Weights of a small GPT-style language model, trained from scratch on English Wikipedia.
Size: 11 layers, width 64, 2 heads of 32, MLP 128 SwiGLU, vocabulary 2048, 0.713M parameters.
Architecture: RMSNorm before each block, rotary positions, untied embeddings, normalized queries and keys, capped logits.
Each number is 128 + 32 x the weight over the matrix's rms, rounded and kept within 0 to 255. Layers, rows and columns count from 0. Numbers have three digits each.

# up: layer 8 MLP up, 128x64, rms 0.0881, rows 35-65, columns 0-63
# down: layer 8 MLP down (transposed), 128x64, rms 0.0884, rows 35-65, columns 0-63
# gate: layer 8 MLP gate, 128x64, rms 0.0879, rows 36-66, columns 0-63
up35:102083215164072108045085066082061067127145079083133089124165089097084125103106144142145112172086124123164156128109095109119141146114135102159124188088146161154091126128154136118153090158129116
down35:141080047115200152136143136107094134107141089081097146158184065138139143131097206108146125140197110119129098115147128101178107132094144134122098088088076166147066139149164183163097084108158148
gate36:119139112117122147186153068137132124135131132133121154150123127148107186113140100150143099147130186145136138144100101123122138129125123172092153104141120186167130153111109137125147135107146145
up36:133152143084136124198140079152145156094161122095088140116085162118112154135117131118104141114130131141140112175118138092186126160077135086062076125162119175170154155129104158136140131149183143
down36:137122128122118138081090181081148172130157123114161093095175165084120106123096171129118163110101045081110112135134118114115137171129137093159149099124141069109125082139123124131100172109118100
gate37:133098154129156142081107109095120075040149147145162121162116132075160124156143136134123134106108089158163077081112083145146131151117206148114110133166129102136113096193096129120120119210135102
up37:097133126137094099084163095121197087104085133122096086174109159114134212156116126109138170105085081106062185210138156117181154139130135162142103144130156157129087131113124147137178089114117100
down37:102078148112136101132120159164104139137034147199213121184067127141154147126151109164131124091135119113139151130123148141154088125146126110165181113170206148165178213098128126103163143137061127
gate38:117170171161138157157100084136107126117131193122194128093118107088174100118174106086149184180127156135117158077064112203152126186178165122108070087172091079134149119078150153138134052111092186
up38:090084211097085188129141078137133102046082136041080079112096107159128158127131153122144131104126128167188091126154131114133128123113099178156144162091131074147141143151115212040117114109152106
down38:107124101128081112072173147129154154103166148161110110150122032169112073164169102159124065112146097126129163109117204140060127182131133168136080174131147102154088125109123144120172105120124103
gate39:148119121155078120201142119104162158135117087166151126133167136098181137138157140202105073126144125134156117154125176202087128163100130142103175117124122150117112144102121118165099111134054146
up39:134112102150154138139171129089058094149161063110137119165173069143125151160163105156087117154141109156161118139079164144140086154124174110102106163116076133083082153077089171177098186120142128
down39:143151098159100134180116135087127136081159058152141138132144135127158131109163084132126082100090130127165062178150131135124081250160082090111182077177089085117100155104148138111082134128092138
gate40:172142155146108092148090101106099075178117118111147182143170173084126102118084107145074080138114101139122102139111173192202129150133106124114096087119144041152090068144183129161107079093116197
up40:149137144157120113063101104107116135129089111179119074139095128146120190141186165145138152171075112135126112084140092133051094090145184151138141085091122123134147176157070148146099189228122066
down40:175110194157192139148103128119087114165085071113137167146112180097125126116139112127144133083133183118094216109101126153185176088162139086092168093072169083192114088103153103141127133155122179
gate41:167136108147105115118155115110157129073102093161090150140138124092099110137131176112118103112081107143127101184133114110191103152113113121100165147133143070124144110116119104101142134104124145
up41:131137130145125094160144133116114100108171147110163148155102065126166137154114164119117114136083138141111128128099130121110134154122114128081085139066125091187119145137108185067090100125064088
down41:126146098112118182085127123079131120187128107150054129115187163098157089137127141127071072131115118150140108136182121078165121126139115087093126084090133135159155077160121112178123083154152118
gate42:086091197149147095130125153119116081125107078152182105138095114184113159137160155212182161105058103141124163103111102148116125113125149120065143143145088129149101133180067143184146142169137132
up42:160089061137142142087182109183146151215125127122121111145172136125120112120167034149126116080141146115133126133139195143121101093105103184119162107133107058133119142171125170090150120113122169
down42:132103171180129059160087131182099119134096137081112147072136099133165121153158113127170119156185141126060113090156137116140126053082167132092097102110119075176133145159070139102169120139111117
gate43:145186151112104171073095145114162139191087110133108143118107121112161117194139102148129144076116149178049086106089088116142133109082125136178131126155111154145137082093163109059109140125186147
up43:174165069093142159117106123104107140167149187150140115171137088143155142152176090134110185093118161140118098134097135160146140144123081141160089070180165134149164094095083147121104128107160103
down43:049151135130148111088101110119156123129109104073069112090128158156185082134095171161156147152080135136159099130094138143119091161148127090100165175114135097140117172135140183121181128124165159
gate44:161144049162129102151119130142162097173121126140198163138144087092147096089156116170113144120090070115131115071131148102152147139126130145133175102091127055099120081182211096117096134106168097
up44:111139174066073136123114183131157201073130110092150100130140167154155170156145123112152161077148106142062184188163117115111070093079155099138139154096102162141134115076108146061171168146157146
down44:118156180165151178135101110145122143133133121073094131102106120117070162089155152155113146172161159115094138135185140148099104081109114181116098150076126171149118103101066172082123143097137121
gate45:136086127164182149143131142136148152102127143111138107099137065175129055117126174181114100141151094142130092128100091117120148107145140137089068191157106127073081116111178114100092132108148186
up45:166155161107149117125076136135136111109110157166130150091168085114154172075091122077177168087091123116122149119072151108145097136109155058167160074134163121115103140164132075090138192148147165
down45:094079102157160082107161095186175107117132146098100151114096114075163157168165169157138106128040143133099114130152071165068119153113091150142086197133128125111144167125136163145163098139134159
gate46:165103127104094170129138134129118169200127084162095127155060081103117094121177130104102160163170169134153085143099152164151148174112143141133064137131180167063147145113158147135151088089097103
up46:137130094147103129103137214134185098067143173131103137127084118145082173112068215130156123100151111180149114068068166118099107127125130146122143111136149125129182145123129160083107144169139135
down46:137156193125107122134112105125137132100165071080141140128106122109147100194132085114105085166120123152138189118100113060122229157139143094205113099161095124127129074130077135135082086095109141
gate47:146159151143124174154115144118112095127068052109149051176147122142154152183146102179078198145125126085073159164220124103126125124050137142132130126114118177117153154101178146137157117120109159
up47:192109120130073148021105164137190109134146186119103131126098148111161077139131109068108088154110165121092112120088111189080139106105106142148100182129142120115092136111164098170074127137104123
down47:129101128135131075128130167129150117119109130103114157104064072145142159050176151125133111075129120112118100150091161097090111135146121116079136071146098158127180175179178170117128164155202156
gate48:187091091134159143140065094163145179132118153120167133093078136087138099174097177199143107117066068166078146064041062109156184158076173163114138031192187145145171173122158144180083148156150139
up48:160102171158089088028060145072166135100127087161149137089154101165141073124085162163171079169099128181157121096157132120113093104123087131165121146137150132158087085110141076102147090139177154
down48:174149124105154110101155082144160124125103078154186130194115139101127113076143105174080136155136155086139185095195156138141134083180114150097106179121149023137161118142138061123104158097124132
gate49:159051071172142125105139138171155051198145173162149096111092139123191183166135157121117123121114155114063126113095115160136113161124116117154135076179119110130108102131110127127124096145162119
up49:184103073112148156080122110177114114168148127161142150180082123119128131156084162173139117116120171086080142128141078116147137167061067156154123098115114167161125126091138097137064092181093089
down49:071207141123148151107061126174132152104134154098089144114130152143151113100114102168176127125137155182058093141144066056119084171116118123118155160113095126128120134122128110165082157154105126
gate50:202132094093168200143120121120169119166096027148159159160134191095177135178159198162087172112086120106122069132114151181145105134100100085113160126149141141150168112236110131140079117160134146
up50:164130134093168195155132113110124068148069134144183074123140151113087123136176139161129110108160183153179139084131125150139111123121145139116199130194149119135161081156070148078101058099151071
down50:108130108075102115084172153102134121089082115169154130049058120169073071071092157124179143125147133114133122150153140123125095178158105109159124118145119133100163129108085129122107101081072075
gate51:089145158139133106239084167127140130068137187099146105115116146132183127132130088136108125143082170131054143106150133093098101117129136137198130119164146156146107117129138093182131090118156129
up51:150135112170146077141128153168173141088132110103166190115151168151156154097102136109135182136174105166150170196144071126109134140088101110124151102143105110130127159178113151124154070089103118
down51:209088149181132150111146122095112091201133094146158088164135165103111145077111077117134153125221134157144112096167140191121159173101168122113149126075137131060136157083137098118115141142152099
gate52:109147117147106164127092145147080129121154132114091150109145136161131060153101167129116193167125204166102115180122123176109134134102130121139140151200191167128092142123178146094145088058120109
up52:126127103145080100174154118135148169086176139154173103121075115126173121154116144121127145156096113060148123084127159127196106142083098121122180136127165163134122167136141134105158145100148060
down52:149152108148141174147127140153138179137110080115114197097200116111142160119154153104135095110126069113072128088145110091113142099153124119120079131155178121105120092090075104084118067144169109
gate53:198149142120142186061133163156149054161085128164109144152156172118159122236148116158126125136126109053111096185120116139125115158123120122131096104064114149142161138154143125065065075141098130
up53:158109138117188191153049068161143132158115160092105145080115200137204169132088116129115104099123174106102119167157069119123125104172057128158114079102082156151155116133089173046052105131115149
down53:124181188140151153138145137106109093133100082112147147066164151103190111101168140127103126155079137053048059066127148122137117155168090122167156128108138066119231132128114151080163100123163163
gate54:157111192155122096094054098103195127129202131179110122095134146160112160133169149151127040146090104147122095063115119141186107090126083200139127123123167123115096121111164162099083165107146184
up54:167108180194074070155097152149151164107148157130109165075060131161121141134112178097095110137144165143098105095074165108175089079131157104108136105067138082081185090148104107095114164170135090
down54:103115134119167148157067182114151131129129096050056107168158097141186100092084109118149176080161119143067121138084148081168140050115156093081159139132120137134083117161166147149055116104141147
gate55:123025123118192202113089117117189123138160193096124122123114107165127145116111112108148082120096236125148153150119128161109125087136148214152156112169135144117140091156152139077101103173073132
up55:107162166082106131090080169133144119153106131182111157134129114128116181079129178155141141131109167135159143151102130053131153193092111129103139106113147208157160156103102194107092133175147140
down55:137112098126153114175151111144128153084149147072143140085109108117158121218143110089144125121088140176154075112190093113131169129160145162126097157125119167161117134114187159133105152130109100
gate56:141121119120200128185141135168134095118156174100142112092148141106159175132102126118123165145128200111105139126124154068104076126076120162161195095172085106094178108146106118120114085121127136
up56:111127095098157217141094099136127136178123096129069171119086142182181143118116133117116159136075142125102135172188100130139165160138120167123095132145157065144176136100098147113128174162129124
down56:151131158108157147163143131144087131109108148138117120120225142066111141134162181116135135147165180131100187090132117099199148075100114147108211137140113117112170089134063136111108156127096119
gate57:144132157146134170163149190163112121040104169111160118131190116146094149128139109106099059052128101091124120143076148139133177157170141099132147144145119099133111176096098141111070167145118100
up57:111083079084128120160162119141174140124149163102150159081116161128171136138143178108119202160059135127101157119107064144130134114089106102099107114156091148170188117155155108136157123095085201
down57:142147098177187110127126074117181135168105147101111135100130138118142122163133133134108146142132147147101151106140085135137127176118130177157149148068094134101152094186124075142131127138159170
gate58:095168075153145148138106059109131087124154144152199160113173072107140081155114100114130093138121112142146105181103126150153101157107150104101156082109109133088097129115110058172141100133078158
up58:080128146098088166124161116078121138095180115113138171206104122120126106156152171127128102109108147124118142166190120108099090107150108088101122096118139165138151122146209066163097181213141143
down58:116154108153034167124086122135155162150099131135126222171107071099160119078142104152109180121133083112133131149195124142194153084143119128165125181197116135127116122132136116154086120094171111
gate59:073104122111103186107128074170143150207123139123065108100092145164153125129165161141173142142116117142170126106106111161096097177082102119131138133133072157053154136107081103145116134111145142
up59:078126062099078124132157080125132105093108116138116076159100138177153191172085100123150143100120130158123100147091138142116128190139101129132107102059162134122123103114079099140090123141150104
down59:122106065112201153195095132186117174135154113119197136108133117111120119175114155118085132167119070102131102057116130074066108144128196095143157111138171162144155148075111109142114129148106153
gate60:107155104193107171135153137102081155164110169151131182142128103092149139140188057153079153138124192125103161146116074084128154130096123134142110142111184177143141122126078125143142112182131070
up60:174170157112116128139063156132168124139110057124098112147097112112126162092202084155108173147168156171162166108174141118149116144130156152094176141111141133098113095176116163110113128082151153
down60:074190087231148158127160155132141155098124163128139118069157096101147156136066072135098152138089130098105136108079090114159133087095132165145125122083111178126177148123117107090115098137097078
gate61:142150100075187189147096116150108122103160143109186119176119170122131157144182145056148169156110158190112149100117142217166139169184152124141064120143097107116074138153130140151071109098143103
up61:102074039145137115133147190205157132153172170124134121189138172181124099123120104145137106068178099070114115142164167177126116118100135094157151077115130117160113158121121111169105084105154157
down61:116135146129133123062198168085120099158164052133163166125123109099082159095124107129139108133069129139115122120195163193137156094163138158158075071127115169184148117201068115072132060118176129
gate62:172121112146164151140101122150095093120139133104170078141140183149142080112125103145144176163149121108024143180117126171158135119074108122162061121177140126110096135215127141140118123104155141
up62:149153096138111174104133142149155128153177123110154160093162164174095082130108089117145158212134160191129096112172127095124126157097149121096073126123188130138140076163123176091159117148130080
down62:110094172147142140099110141104143122123145117127122151117088129197097133154060091139111076118154205036146128142107149100071181117120096067110103158138114181157149143117124105143146100102103130
gate63:151168122140140094072103188167146144126149102109106119075121135158128096128159143113144112068120129166065153172140104126095092134156094139203146159130127143104040134143195085066127137104083164
up63:122120118050151144135127126099060162173132110144154114101157147133111146076126137128140109164131141164126123178116079143117158102099102157157151085146135135122119094121149161127103178106098111
down63:109178109104134168140091124130126122129112198145145126156163109090087114145127158097081132064049180168191150086189113141114099151144155103094130124192066201163111118126115092107072128178120094
gate64:143098150100134142106116175129147164109151130133144139049146140093124162097130150158136133076132077145086119084095105145146109147145079185095142111129208119133084118159159117139178051145186149
up64:125161150155149148085152150139134154138210153122158153132172118026141130143121172125150025150118070146145122107113163138130107113122061090092155091102137099151091153109168108111116104165123132
down64:112148145120161123096134125147108127148094152151073120171126157135111084056157118079125156110116165066098115120111147099136076133103073136153068175130080126102151145131111145143105169100076104
gate65:152153146143112154101137045114104139157129169064192125129135058102153125163149142051126214109132126115115151117148155119134122128148053136135081100040104110085154135106168182132128145125202177
up65:092131181155124131072104122098150065090137126115106110109133132106146171108119160119130183156096129132091169138052077092191119105146087153092155086118158091101091079083154095109120134118172187
down65:149082125144135157145126105132053154108115151112180155194139160129083137080105072103189092071137074108123100143148131158169114168141133102151129073072119169117182091132141055132095187169120131
gate66:078108169118139179143128143093142083116191098107184103096106149142104105144146085124133129098138089121137107159066138149173063104144107106193126130128128071112107144096156188138078156150129084